Weights of a small transformer language model.
Architecture: RMSNorm before each block, rotary positions, normalized queries and keys.
Training: a variant of Adam for these matrices, 3858 steps.
Each number is 128 + 32 x the weight over its row's rms, rounded and kept within 0 to 255. Layers, rows and columns count from 0. The size above them is the row's rms in percent of the matrix's.

# layer 5 MLP down (transposed), 320x128, rms 0.128, rows 54-71, columns 0-127
size [100  99  96 102 104 100  99 115  98  98 101  92 107 105  89 104  94  91]
[[ 64  99 154 147  97 151 133 144 122 113 102 134 135 128 165 145 143 108 126 129 142 149 183 135 139 159 189 118  85 151 157 105 187 151 165 149  70 144 143 136 130 127 135  99  43  92 130 103 114 155 142 125 123  99  66 142 155 113 101 103 145  65 121  96 158 136  80 109  94 175 198 104  95 144 148 124 113 100 163 132 178 131 126 148 109 154 241 107  97 121 174 160 123 161 147 130 123 118 121 120  86 115 140 125  85 217 122 136 121 135 119 104 150 161  64  86 132 161 147  96  87 167 145 162  91 160  73 174]
 [179 101 141 112 134 117 200 117 107 122  83 118 172 117 130 180 104 109 170 181  79 132 152 125 131  94 137 143 108  41 203  57 133 117 146 129 126 111 140 140 130  93 114 128 126 122 196 117 122  78 117  95 116  97 132 116 166  96 132 101 138 148 170 105 102 174 190 111 106  78 118 128  58 154 124 119 129 118 182 121 173 176 148 125 114 198 118 102 111 138 139  78  86 138 105 108 132  95 157 159 117 139 176 164 161 143 178 132  84 166 153 121 139 113 114 105 134  57 118 106 138 130 194 190 106  95  92 139]
 [142 123 161 155 159 145 137 127 100 184 133 132 133  85 145 145 112 116 131 107 155 182  81 140  86 114 107 195  68 114 160 153 104 130 122  89  76 113 106 134 140 148 152  76 141 107 115 136  87 179 132 152  99  96 161  93 125 123  87  89 128 159 107 107 123 142  57  92 140 143 204  72 113  80 182 107 194 120 119 111 122  57 131 129 124 130 122  87 164 109 126  85 149 127 149 137 157 135  57 100  95 159 142  98  62  53 149 141 132 112 133 148 150 179 180 151 115  88 165  96 122 160 113 143 171 141 196 117]
 [124 103 127 198 146  92 142  84  87 125 146 120 101 133  63 133 148 103 121 157 138 157 168  92 139 106 117  79 112 154 127 114 154 111 130 159 198 188  97  69 148  83 134 146  67 155 109  69 114 185  98  89  90 113 131 134 116 103  79 111 144 112 128  79 100  66 145 143  66  78 178  80  77 145 173 139 123 189 131 117 159 111 166 105 121 120 126 111 108 167 168 131 119  74  92 123 109 118 164  85 100 154 124 133  77  89 193 182 141 101  93 128 158 173 125 130 139 162 105 113 171 143 124 142 159 116 113 152]
 [134 150 118 121  99  70  89 164 149 119 191 142  76 208 134  99 127  42  84 137 115 162 102 137 144 124 101 112 151  45 107 137  89 131 133 172 102 132 115 105 166 153 148 119  99 177 111  93 173 123 162 117 128 119 175 145  93 116 103  99 110 140 144 135 155 111 128 119 163 124 117  93 111 136 101 108 167 102 164 172 152  81 194 102 178 192 117 127 139 135 104 113  91 155 116  69  83 109 129  98 131 136  70 125 136 158 150 139  96  99  89 130 132 109 104 165 121  93  97  83 140 160 130  94 161 235 158 105]
 [ 96 115 115 147 114 117 117  94  98 148 132 128 107 191 120 153 111  52 132 149  91 209 111 128 168  93 165 144  82 123 100 132 106  81 114 173 150 188 128 101  91 146 104 138  94 109 135 180  83 138 136 138 116 111 154  74 141 111  70 130 177 144 159  48 128 132 125 170  85 112 121  84  84  89 136 170  85 128  96 117 149  94 120 105 197  72 113 135 165  84 178 137  41 182 117 104 130 114 189 114 159 119 132  89  97 123 136 121  92 163 158 116 160 134  76 163 152  86 136 124 135 136 145 126 143 152 150 102]
 [177 112 149 160 140 133 113 106 150 100 138 129  99 119  76 174  97 134 157 130 133 104 108 116 115 117 143 101  99 136  87 100 169 104 131 101 199  85 197 124  98 181 115 109 129  86 129 113 160  96 125  83 107 158 104 135 119 115  77 185 102  78 134 104 109 144 125 196 110  92  97 139 123 132 128 100 155  73 136 102  83 104 115 119 197 207  69 131  91 102 142  78 103 198 131 185 127  98 159 147 163 112  99  74  90 120 109 172 157 128 101  92 118 156 164 145 131 125 104 101  67 140 125 132  79 123 110 204]
 [135 119 101 162 134 137 144  81 135 144  89 151  64 122  77 137 105  74  73 113 146 165 137 161  79 105 137 139 131 151 128 146  98 139 195  94 156 121 107 115 117 123  93  78 185 146 148 165  95  97 137 135 104  93  86  73 117 167  62 176  91 107 121  96 120 137 138  81  89 126 120 175 122  98 101 167  84 114 108  90  83 155  83 107 122 172  79 150  62 166 125 158  88 146 100 138 124 121 104  50  94 160 112 108 104 185 130 109 160 119 191 167 107 121  86  87 121  69 137 132 120  93  89 150 134 105 107 166]
 [151 145  89 133 154 117 133  84 165 160 149 109  88 126 162 178 100 115 132 130 208 153 139 116 197 124 152 123 118 113 104 105  90 137  91 102 135 142 118  72 105 165 133 116 148 129 132 155 119 102 135 100  95 106 152 137  79 160 142  63 126 126  91  30 119 126 169 129 161 118 117 111 167 106 130 140 155 128  74 109  96 116 173 154 149 105 173 140 113 128 129  70  53 157 145 161 129 147 128 120 120  62 106 115 116 116  79 107 132 184 171 135  69 184 147 126 125 205 144 118 106 112  95 141 128 168  35  82]
 [139 137 151 122  85 150 170 104 125 111 123  85 220 134 192 174 125 120 140  88 149 148 162 142  93 107 155 201 179 144  96 105  84 157 157 131 173 110 122 148  86 142  74  67 116 143 170  80 190  82 108 108 174 140 182 109 142  79 137  67 119  82 129 104 152 108  98 147 107  99  94 139 134  59 156 152 154 144 131 124 133 151 135 153 152 111 191 149 116 169  86  97  88 153  74 171 161 154  97  78  93  97 119 117 114  73 129 105 174 109 147 132 145 144 121 129 100  86 111 121 151  94 115 106 138  85 131 121]
 [102 169 129 100  89 186 101 166 150  87 179 129  82 113 128 129 131 187 157 131 176 138 124 122 134 160 101  77 153 142 114 151 114 178 188 134  54 167 137 146  71 120 135 106 134 113 141 121 130 158 177 155 129 160 111 119 144 100 144 146 167 124 154 140 160 175 137  63 121 118 209 113 188 122 152 128 153 154 137  96 131 121 163 154 118 161 141 164  72 118 151 146 123  93  79 130  41 144 141 145 112 137  89 146 129  90 205 150  90 141 108 104 100 150 194 160  71 135 113  96 170  91 107 159 102 120  79 122]
 [ 71 122 164 110 190 184 154  88 179 148 108 155 105 154 141 115  89 135 128 139 106 117 117 139 197 159  92  97 180 210  96 109 163  91 166 133 104 114 151 134 166 205 175  91 147 130 154 127 105 219 189 148 110 151 187 149 139 121 141  91  97 158 148  66 168  85 143  90  90 177 144 112 128 172 154 147 142 143 147 154 135 123 152 118 146 142 146 180 119 110 129 143 149 165 128 102  79 128  79 127 136 158 141 119 132 159 152 170 105 138 133 115 127 112  85  81 136 159 175  94 137 100  92 141 173 155 157 100]
 [111 121 176  95 125 167 146 140 113 141 172 215 161 184 109 180 124 108 143 130 136 159 113 118 107  92 126 137 101  98 127 119 173 145 128  91 134 159 114 121 192 140 118 154 139 108 140 103 137 112 146 167 153 140 145 127  48 101 148 178 116  87 136  87 220 127 145 137 147 167 111 122  98 145 184 140 143 122 148 165 110 144 160 151 167 185 180 143 103  98 133 126 151 128 101 159 108 129 130 131 122 114 126 123 227 140 108 153 145  82  93 107 173 123 183 148 128 203 127 117 155  56 171  69  61 100 126 114]
 [106 130 147 104 164 192  96 161 113 127 120 129 100  88 130 121  87  93 159 116 138  75 147 126  82 105 175 154 155  45 106 141 141 113 110  88 102 130 171 147 158 127 187 144 125 111 110  82 127 166 154 166 111 175 201 201 144  87 117  80  93 103 156 152 127  93 120 149 108 127  58 152 114 175 116 131 105 150 207 157 133 190 163 115 106 124  86 116  84 105  95 105 131 127 181 104 138 133 107 152  89 132  91 108 152 148 151 131 133 169 117 127 114 138 147 155  79 112 129 128 212 187 163 135 179 144 100 112]
 [ 77 119 116 165 174  89 153  59 126 143  84  88 130 145 114  58 101  94 130  83 134 106 172 195 114 115 117 139  85  71 140  78 145 156 146 152 132 112 146 125 176 126 140 157 171 192 144 143 120  95 119  90  83 136 113 144 126 144 141  99 106 117  83 109 144 166 148 137 118 165  37 106  85 124 171 139  94 108 121 132 101 142 127 135 119 155  89  83 152 194 150 106 173  91 162  86 134 175  58 189 107 158 152 118 114 129 138 169 152 150 139 119 138 131 135 166 133 178 109 148 107 129 197 104 131 196 119 157]
 [125 143  56 127 150  99  86 142 137  93 161 139 167 120  95 113  96 120 125 158 128 163  85 146 151 180 126 110 112 178  85  99 126 113 120 141 139 154 152 116 132 103 136 185  61  98 101 121 101 204 101 102  87 162 116 131 131 145  97 164 145 123 111 151 189 171 171 132 205 118 106 107 119 211 154  99  92 123 119 170 128 121 108 153 148 148 155 121 114 111 111 133 128  68 108 125 153 150 107 116  82 111  71 116 119  24 134 140 163 109  98 128 114 183 139 202 113 177 125 104 155 140  86 135 102  82 152  71]
 [154 168 115 137 160 127 132  99 140 107 147 130 146  93  51 158 143 126 152 158  75 118 114 121 161 112  82 128  83 191  72 124 116 155 121 151 121 147 134 132 115 154 125 153 132 144  88  53  89 158 184 117 117 167 150 117 162 141  88 136 164  96  90  92 113 140 195 169 105 158 122 100 106 116 114 115 147 129 150 139 132 133 215 160 180 129 168 167 109  60 127 125  72 117 132 125 152 122 174 149 160  81  89 123 164  53 128 145 109 146 105 143 171 166  58 112 130 130 129 143 150 188 117  94 101  83 179  68]
 [141  90 138 162 118 111 111 126 145  95 188 124 140  82 108 183 151  77 143 138 146 102 132 113  77 109  87  67 175  70 142  73 138 117 100 113 167 113 105 148 154  95  93 122 139 153 134  79 118 112 121 161 149 162 137 149 110 107 139  95 178 105 120 194 177 122 157 122 169 117 113  75 180 186 133 151 164 137 103 108 169 122 156 136 207 192 122 189 139 179  82 156 119 166 119 127  70 150 114 129  82 149 130  73 133 149 190 127  94 164  75  99 104 102  79 186 127 125 125 152 103 109 126 157 108 137 101 121]]
# layer 5 MLP gate, 320x128, rms 0.15, rows 55-72, columns 0-127
size [102  97 101 100  92  92 104  90  99  96  88  99  99  94 111  91  94  97]
[[119 119 184 130 129 165 108  75 100 170 131  80 156  76 109 150 138  56 137 178 162 136  61  96 145  89 104 132 159 158 152 146 172  98 102 137 164 113 174 107 143  98  78 220 154 211  51  71  89 101 153 117 122 122  98 134 151  93 135 156 140 173 102  83 123 171 116  92 104 108 151 122 154 131  93 113  78 131 132 170 130 160 112 161  98 143 118 146 124  91  93 112 125 167 110  93 120 136 168 131 130 131 115 175 133 152 129 135 142 176 108 111 119 119  78 147  83  75 150 171  94  65 156 100 132 136 132 143]
 [ 62 135 104  87  99 156 128 124 153 109 161 144 103 194 138 102 154 142 114 117  83 125 122  84 104 140 146 101 195 142 109 116 121 137 143 148 107 167 155 196 133 135 108 138  89 136 105 122 177 119 110 125 102 179 169 114 112 164 120 133 122 102 156 146 150  65  81  55 130 106 110 123 175 113  87 142 130 128 137  73 145 142 157 126 104 136 153 179  79 170 151 176  62 118 160 154  87 113 152 156 131 213 165 128 172 112 191 108 118 139 108 118  94 143  42 130 122 131 123 166 139  99 137  86 218 146 112 151]
 [ 95 123 114 132 127  63  65  51  80 114 121  86 110  76 110 119 143 175 143 176 157 138  99 107 165 123 116 107 156 135 114 144 170  88 145 143 126 141  74 115  93 160 119 210  94 137 119 118 142 172 158 121 119 113  80  59  92 111  74 129 156  89  78  97 145  98 123 120  77 124 155 116 115 179 167 158 175 142 118 142  65 134 179 164 155 141 163 158  58 153 136 128 148  64 101 122 143 137 171 131 148 108 115 142 117 112 214 122 131 103 113  79 120 119  98 113 128 132 152 159 176 130 103 134 169  87  93 121]
 [136 181 169  67 154 165 166  62 137 191  99  87 161 127 125  66 137 130 144 126 133 104 109 117  67 133 158  99 140 167 170 192 155 130 107 119 163 106 102  94 156 142 126 143 117  97 129 143 122  94 143 155  65 118 126 114 155  93  72 136 128 147 140  67 168 178 137 170 118 123 113 145 139  66 161 130 102 144 154 138 161 140 146  95 160 137 117 135 165 104  93  52 185  89 101 128 124  93 214 134 104 141 105 183 102 134 127 111 121 142 114 103 112 162 182 129 121  43 151  88 110  74 144 119 137 126 112  95]
 [140 178 115 104 153 143 121 100 117 191  68 141 152 187 138 154 143 136 193 124 159 174 111 125  98  88 133 157 151 132  87 118  67 158 105 101 140 153  95 115 189 132 171 134  95 105 141  59 119 122 123 164 120 148 118  73  87 164 183 143 132 118 156 193 143 121  96 126 123 169 179  89 114 137 144 156 157  93 126  90 121 146 116 110 150 108 149 131 122 156 139  79 129  53 191 179 178 129 121 109 162 144  87 199 130 149  87 120 205  90 141 116 141 120  92 148  76 151  99 125 200 154 140 102 145 124 122 134]
 [109 130 165 113  62 143 152 131 144 101  92 120 143 140  57 113 150 108 125 152 108 116 178 130 119  86  85 137 155 102 123 151 126  87  97 137 110 134 178 100 135 153 161 148 144 131 127 101 178 151 145  87 173 141 185  33  87 154 135 160 116 131 123 121 111 133 159 108 106 136 161 133  91 131 108 140  70 133 129 155 184 115 146  55 112  99  87 119 107  78 131 131 105 158 137  83 137 128 198 135 187 117 112 161 133 142  86 171  48 128 150 143 200 123  78 108  37 141 131 149  88 148 120 111  99 150 117 189]
 [128 118 105  81 143 103 144 176 128 145  67 142 137 150 139 134 123 139 123  91 122 186  86 117 121 101 169 110 113 127 131 108 184  94 151 186 163 148  95  91 121 124 202 186 107  93 165 122 152 106 158 131  98 168 115  94 140 112 152 134  86 125 176 122 184 113 135 166 102 166 140 198 120 150 150 184 127 128  89 108 112  67  88 112  85 153 113 116 149 119 120  81 193 172 109  94 107 150 159 101 136 100 111 184 135 210 132 106 127  86 114 141 126 120 128 135 134 106 188 190 142 101 160  88 121 128  35 102]
 [ 70 126 142 131 132 118 160 166  93 104  64  75 134 163  84 182 192 119 121  66 126  99  60 128 125 123 145 111 135 107 120 153 133 135 112 103 154 101 137  75 142 165  97 208 155 140  72 156 150 154 175 146 174 101 137  73 179 105 106 134 120 138 140 101 119  93 153 124 113 144 145 116 205  74 170 171 100 142  86 185 154 148  68  95 128  98 139 142 126 135 192  79 143 163 138 125  74 152  86 124 127  95  94 138 134 128 148 116 111 134 116  89  82  97 134  81 147 134 113 163 136 101 148 149 189 101  86 130]
 [116  88  83 108 141 176 143 122 111  99 121 135  64 109 127 138 164  70 108 124 103 142  88 100 121  84 192  68  93 143 194 167 163 127 150 136 148 121  91 182 137 118 125 167 107 166  87 108 119 104 107 168 114 136 123 124 109 130  79 109 151 137 142 119 151 181  95 119 104 146 132 140 100 173 181 178 153 126 104 163 172 131 138 170  95 163 125  93 117 132 132 111 140 150 174  51 125 125 210 158 151 104 142 218 161 138 108 121  72 113  79  69 130 109 136 178 184 112 139 132 117 127 103 155  54 125 132 143]
 [132 114 151 119 130 124  92 110 124 193 139  76  99 118 131 101 122 150  79 137  79 141 157 164  73 185 106  53 205 153 175 174 125  85  60 144 125 132 134 138 179 170 111 111 129 164 163  83 135 189 103 215 150 162 130  76 132 119 162 150 148  78  59 144 183 133 154  86 153 122 113 163 129 136 143 129 144 134 107 162 122  81 101 136  91  62 137 185 128 100  96 120 120  88 153 113 128 133 112  85 115 101 126 169 146 148 140 114 150 112 154  41 125 136 116  88 134 132 118 146  97 151 116 158 112 145 123 146]
 [ 71 121 132  96  95 147 114 135 177 131  92 195 104 138 149 129  95 159 131 122 152  81 123 122 186 122 112  70 128 139  98  95 128 124 155  89  89 205 114 134 154 132 154 110 137 131 152 126 114 114 137 154 127 187 134  59  75 132 113 160 142  93  81 196 166 138 107 170 118 160 106  89 139 106 186  73 161 128 106  99 149 143 124 161  76 121  92 146 183  51  97 118 140 190 109 130 129 126 107 107 142 173  75 185 152 157 109 128 156 109 173 169 124 102 100  91 117 134 163 153  93 141 199  90  98 132 163 136]
 [112 148 148  64 144 184 102 110 164 188 124  92 176 128 124 188 168 153 145 110 161 180  84 122 152 120 150  75 127 151 106 162  79  61 118 146 118 136 150 104 142 109 113 175 122 180 105 135 156 184 173 133 116 202 120  76 165 109 128 177 107 159 112 113 171 174 133 134 156 109 126 154 114 167 126 128  91 136  78 149 117 121 102 102 129 165 175 117  99 109  88 106 160 101 142  99 162 144 107 112 131  97  89 177 171 167 112  85 115 145 170  86 114  84 114 123 167  73 159 124 172  94  58 179 127  93 125 138]
 [117  86 130 118  82 120 154 221 143 110  99  98 148 164 137 138 108 117 132 133 141 164  84 192 130 152  93 128 172 150 108 121 145 134 147 116 161 127 131 142 134 169 141 113 195  98 154  96 106 159 107 151 182 119  82  68 150 135 139 114 155 159 143 138 149 138 185 105 137  74 177 102 186  66 160 143 137 183  74 165  89  75  63 160 149 136 147 141  81  68 111 153 105 133 145 164 103 144 129  73 136 162 110 181 133 128  92 130 113 175 126  79 133 112 165  83 154 100 126 146  89  49 110 152 122 108 107 150]
 [136  84 135 147 116 120 132 123 164 118  97 175 123 105 126 146 133 155 145 142 142 139 140 141 144  62 159 155  98 122 112 198 111 151 161  78 112 115  72 100 136 147 189 154 112 173 143 107 203 123 151 198 152 104 123 178 140  93 148 151  74 125 119 161 162  99 151  79 143 169 146 147 144  85 166 155 203 157 115  87  99 115  90 197 191  87 163 165 150 125 112 187 179 136  98 111  98 123 126 108 138 171 136 132 176 177 126 137  72  57 166 124 107 165 131 121  88 161 117  85 105 141 122 138  99 104 156 121]
 [181  70 143 136  81  99 112 155 143 138 155 115 172  64 171 135  99  70 127 134 152 133 103 145 117 113 130 133 126 129 122 155 172 118 190  64 136 141 127  99 115 140 182 141 108  90  81 105 108 142 160  96 153  86 113 102 132 162 122 189 128 144 133  81 171  90 181 114 155 172 135 190 134 133  91 166 183 172  78  87 126  74  92 134 132 131 106  51 101 154 104 121 122 100 108  89 109 148 146 124 179 143 142 136 130 150 138  68 165  68 139 134 110 156  85 170  90 106 137 195 100  82  83 126 135  92 132  99]
 [139 103 180 101 129 108 138 159 170 156 182 157  74 137 144 102 150 107 131  80 135 117 124 166  90  54 163 101 113 139 163  95 123 119 148 118 133 130 145 134 123  71 131 127  66 110 136 144 180 154 105 178 114 120  91 151  86 188 112 120 100  84 119 112 141 150  96  86 123 114 115 167 202 177 129 214 101 151 139 137 166 108 166 105 125 148 157 101 167 118 111 129 170 119 159 127  82 101 102 147 137  96  70 146 156 158 111  94 182  90 199  86  74 114 143  86 143 149 184 130 140  43 106 131 145 114 137 128]
 [143 136 101 107 181 166 121 152 120 130 127 178 128  92 142 105  91  49 102 195 110 119 104 111 144 118 112 166 116  79 152 110 102 134 102 136 102 105 177 101 144 156 119 188 123 182 168 122 130 156 140 120  78 147 118 216 140  85 140 141 182 107 149 112 112 155  95 160 151 145 120 112 122 144 129 168 113 137 115  50 160 130 130  89  74 132 128 164 104 155 137 136 122 172  94 126 106 118 183 145 116 159 157 175 100 179 143  66 114 112 146 127 125 139 101 149  89 176 152 150  94  38 156 121 138 185  48 164]
 [114 123 189 124  56 135 174  99 160 171 154 127 153 109 162 128 205 112 100 103 126 175 103 124 101 134 109 163 143 131 104 121  51 136 120 126 143 143 134 144 153  93 118 121 162 195 128  90 160 135 118 135 152 205 144  88 141 146 141 126  99 154  88  71 144 107 159  77 115 155 141 125 186 123  64 190 185 136 108  70 114  57  75 143 129 202  81 145 145 104 114 108 157 130 145 179 128 123 120 159 136 192 124  80 124 119 150 110 147 153 114 156  91 103  68 120 146 145 155 121 132  97 136 134 137  88  93 154]]
# layer 5 MLP up, 320x128, rms 0.126, rows 55-72, columns 0-127
size [101 100 105 101 103  99 110  96 101 102  96 101 106  89 106  94  89  92]
[[151 152 155 179 170 149 118 165 164 139 183 119 148 154  67 139  67 143  85 167 154  77 117 134 173 118  79  79  91 170 149 128 132 134  99  76 199  94 151 104 155 125 118 133 131 127 112 129 171  98 118 127 149 164 111 113 119  71 101 138 172 123 168 141  43 130 114 130 145 138 158 174 133  85 111 117 171 177  90  83 112 137  65 136 192 100 139  89 198 119 102 160  69 113 120 178 141 139 114 116 117 104 126 134 155 146  84 123 137 138 154 194 138 174 159 100 114 135 155 111 173  93 170  95 119 142 110 101]
 [102 147 152 132  49  95 182 124 158 127 153 124 167 146 160 119  85 129 144 105 139  76 114 130 153 115  86  97 118 146  98 107 146 106 125 128 175 151 143  94 113 151 103 185  81 128 135 139 110 132 101 122 163 171 143  77 122 125  63 141  93 176 155 123 127 147 148 130 164 107 136 180  89 147  99  65 131 130 144 123 208 127 139  78  96 157 138 147 143 121 111 144 185  70 176 193 112 110 177 102 139 140 167  91 193 113 161 133 102 151 105 162 107 196 140  85 145 118 102  94 151 175 143  82 178 185 183 125]
 [119  75 146 173 146 149  94 163 118 147 154  98  97 101 138 136  86  85 174  94 165 125 129 116 140  91 116  86 127  70 132 130 105 129 167 138 166  99 121 133 119 126 198 153 126 126 127 134 107 121 169  90 100 119 114 136 146 123 146 151  88 184 165 184 160 165  60  90 126  83 136 110 127 126 124 159 158  53  94  98 105  82 146 168 155  87 111 130 146 178 127 102  94  95  90 193  92  54  66  57 119 129 179  92  99 124 151 114 175 110 137 136 114 151 131 155 165 139 112 131 154 138 170 165 175  83  82  86]
 [154  92  63 142 150 141 153 155 120 118  75 134 114 127 136 135  99 100 130 154 152 141 189 192 153  80  81  88 119  90 161  94 126 183 154  99 167 101 166 144 139 140 115 138 167  81 136 121 160 203 210  87 126 105 172 132 161  88 154 164 103  86 129  91  98 157 146  97 138 121 160 153 135 108 153 147 139 100 156 125 140 114  58  95 167 118  81 168 186 124  91 108  95  88 168 152 129 172 148 150  69 130 211  94 116 124 119 117 108 142 158 198 164  88 118 117 118 162 100 144 104 145 123 159 118 144 134 139]
 [104 121  92  91 111  74 181 124  95  90  72 100 172 140 145 176 157 134 137 116  95 111 151 150 161 133  97 179  76 117 140 157 148 154 123 133 140 160 104 136 148 123 101 137 128 135 149 164  88 155 121 132  75 115 109 124 147 130 186 124 107 122 144 128 137 196 119 119 180 162 141  89  58  72 171 158 154 144 105 105 124 121  87 195  96  81 130 147 128  97 102 120 167 199 121 134 111 157 144  96 150 188  94  62 160 150 110 182 194 112 129 103 214 146 157 137 136 127  57 175 123 171 127 114 114 116 145 106]
 [120  92 143 176 126 173 101 166 149 126 105 158 151 130 163  78 156 139 151  94  98 109 128 136  44  92 114 122 126 112 114 120 127 142 191  80  75 125  79 130 140 119  43 162 102  84 144 158 189  95 109 179 162 152 168 131 120  93 166 109 158 144  85 143 120 137 151 142 169 132 169 126  87 103 147 112 112 127  97 128 160 119  95 134  58 188 150 117 126 141  78  55 139 127 113 151 124 106 101  88 168 136  97 126 159 161 146 162  50 125 212 152 102 123 121 135 135 161 110 139 112  94 138 164 141 173 158 179]
 [123 140 123 175  53 153 165 128 108 118 138 147 138  98 137 146 122 113  63 152 158 140 152 177  50 138 112 138 157 100 175 147  83 103 122 135 136 108 177 141 112 126  81  79 178 177  92 125  56  58 157 104 122 114 106 142 113 123 104 109  89 119 114  52  81 129 161  59 109 100 150  99 101 119 114 123 147  94 125 161 160 191 122 155 155 111  95 112  77 108 137 184  72  65 150 111 180 135 164 111 119 168 183 107 113 143 128  73 117 104 148 147 113 123 127  95 115 129 100 124  82 113 114 131 158 144 126 190]
 [136  99 159 163 120 138 136 205  71 146  95  65 147 141  79 123 116 190 108 165 140 157 111 135 164 128  53  93  91 130 154 118 172 158  85 112 133  87 155 135 118 137 154 109 138 144 132 164 116 154 149 117  94 179 105 163 113 117 116 108 142  85 105  77  69 110 170 105 105 106  76  74 148 138 106 133  76  73  99 118 130 126  97 123 178 159  71 158  95 105 145 130 171 171 190 138 136 133 110 116 107  85 132  70 132 114 119 130 103 174 138 114 100 142 181 107 122 112 112 134  46 123  91 176 136 103  97  59]
 [162 137 185 112  57 143 137 113 149 129 110  65 131 138 179 160 141 162 199 147 156 143 172 137 105  94 137 131 120 108 144 107 141 163 135 146 171 126 145 164  86  90  92 106  57 150 146 138 105  79  89 164 191 138 138  86 115  92  50 117  73 125 169 115 127  81 151 165 139 154 106  90 143 139 174 125 108 128 128 136 112 129 131 184 114 118 113 157 157 107  64 116 155 125  23 213 124 171 115 133 141 107 101 116 182 103 156 125 125 139 140 196 101 106 112 138 126 105 151 116  93 113 110 133 176 145 149 117]
 [182 164 139 123  98  58 145 116 173 129 161 161 115 213  75 137 151 117  67 135 142  89 118 145 119 155 148  71 189 138 151 171  93 126 143 122 102 115  93 122 124 143  90 147 134 109 131 116 155  89 104 120 126 153 110 145 130 122 120 165  89 189 146 139 158 132  77  78 104 112 136 111  68  83 113 139 140 174 116 115 106 128 121 146 150  99 106 111 226 122 120  83  81  96  62 125  92 108 161 114 108 187 113 121  62 150 106 153 153 105 130  49 137 105 158 173 126 152  94 110 153 149 147  72 157  92 108 136]
 [139 101 175 119 101  92 107 121 145 114  89  59 135 149 139 121 115 172 109 138 116 135  75 109  98  98  77 136 149 128 143  89 174 139  99 108 146 126 151  92 102 132 168 153 146 162  88 124 166 109 154 127  40  99 101 165 190 145 110 146 104 169 177 128 124 102 101 120 141 147 177  67  76  97 173 114  85  66 141 152 108 160 131 160 176 159 126 165 151 120  81 105  87 127 102 146 156 118 139  92 147 102 122 160  96 133 128 156 128 117  65 127 151 149 176 167 125 164 190 121 200 149 159 148 137  70  65  71]
 [116 127 108 105 113 126 129 122 170 179 171 124 109 175 114 120 127 149 161 125   9 121 181  98 113  99 162  67  98 106  81 106 170 138 144 133 112 132 126 125 163 122 164  98 136 121 137 156 141 134 114 138 159 162 182 138 131 148 172 124  68 125 136 106 162 160  99  86 115 159 112 119 110 176 140 160 117 133 133 164 109  78 165 134 182 178 147 137 137 116 170  87 115 166 188 196  78 113 183 103 173 149 106 173 175 106  88 173 147 102 124 155 135  90 168 114 152 146 127  81 166 175 187 108 143  92 128 174]
 [ 68 200 149  58 161 120  51 130 148 115 103 156 140 102 138 120 116 165 147 119 146  86 136 120  91 126 170 120 163 156 162 107 134 169  84 129 123  93 147 182 121  85 113  81  94 170 118 179 129 177  97 134 116 123 119 159 187  68 144  94  73 131 188 101  75 102 131 130 101 151 112  91 113 113 184 144 114 121  66 146 132 159 138 125 101 118 119 114 107 158 160 115 177 100 143 173 126 172 137 129  94 131 157 108 173  93 149 185 164 147 101 122  90 156 199 114 177 177  73 118 156 155 123 118 126 107 153 103]
 [148 126  98 148 133 117 115 128 122  52 149  58 116 210 132 114 115 185 165 163 156 108 107 136  63  84 137 153  94  93  87  91 122 131 180  95 153 167 164 140 146 133 180 141 146 133  84 150  79 141  86 112 175 162 130 140 158  92  77 123  81 118 140 127  92 158  68 185  91 191 113 140 135 182  84 161 145 144 158 114 118 138 140  63 148 131 136  56 199 144 162 156 109 152 135 109 115 104 142 125 128  93  89 141 114 137 113 111 168 110 146 141 135  71 135 119 142  89 130 104 188 132 163 108 157 171 133 129]
 [110 122 133  89 151 149  87 191  95 136 134 105 178  93 153 114  79 102 161 147 121 105 138 144 172 171 152  66  94 173 130  58 157  88 131  61 106 140 130 143  66 105 117 146  59  70 111 159 121 148 157 107 122 105 148 112 102 107 161 187 129 148 166 126 147 122 173 136 143 139  94 146  94 158 117 133 117 115 132 130 128  84 108 130 123 126 169  44  87 190 126  75  71 119 105 124 136 158 113 156 135 122 118  75 135 108 133 116 157 122  90 151  42 198 145 177 130 156  95 112 146 115  97 137  63 113 115 124]
 [ 71 149 155 153 186  75  75 146 132 104 159 173 102 182  88 127 143 109 120 159 124 124 131 164 172 219  88 108 122 124 139 158  71  78 115 110 119 117 147 152 136 105 118 114 140 113 123 168 142 150 187 138 127 114 176 114 124 178  70 182 139 130 104 141  96  94 137  63 132 131  92 169 146 150  77 153 157 106 135 176  73  83 122 157 128  93 157  59 200 130 128 110 183 156 155 120 144  80 131 169 115 112 158 149 165 155 140 118 127  86 150 106 157 150 119  97 109 190 163 151 104 153 103 157 127 105 104  88]
 [103 148 125 152 129 135  58 135 148 124 168 145 119  89 147 138 134 164 119 225 133 119 152  95 137 135  79 143 119 167 238  76 110 107 152  89 159 130 136 181 104 118 109  79  51 124 139 144  62 146 151  84  90 180  49 158  89 135  99 117 139 158  52 152 130  87  91 149  79 150  85 133 140 117 107 128 139 129 167 151 138  88 114 148  86 141 170 109 176 144  81 132 137  91 116 102 146 133 166 132 133 121 119 124 118 126 143  85  95  74 144  72 130 143  69 145 153 106  93 117 109 130 115 130 128 104 116 126]
 [137 101 113 106 106 145 135 197 123  98 135 112 108 131 122 158 156 106 174 145 187 161 168 155 119  79 108  85 106 126 196 109 132 103 119 129 103  73 127  91 151 157  76 158 101 148 109  70 133 127 135  79 127  84  97 140 149 159 157 138 113 140 140 173  76 170 149 127 140  83 117  77 117 123  94  99 114 121 126 160  87 180 101 147 157 132 125 100 104 131 116 111 125 162 147 212 118 153 123  96 180  49 118 183 146 156  51 141 124 126 140 117  74 178 189  76 107 130  60 103  83 144 137 167 151 159 137 144]]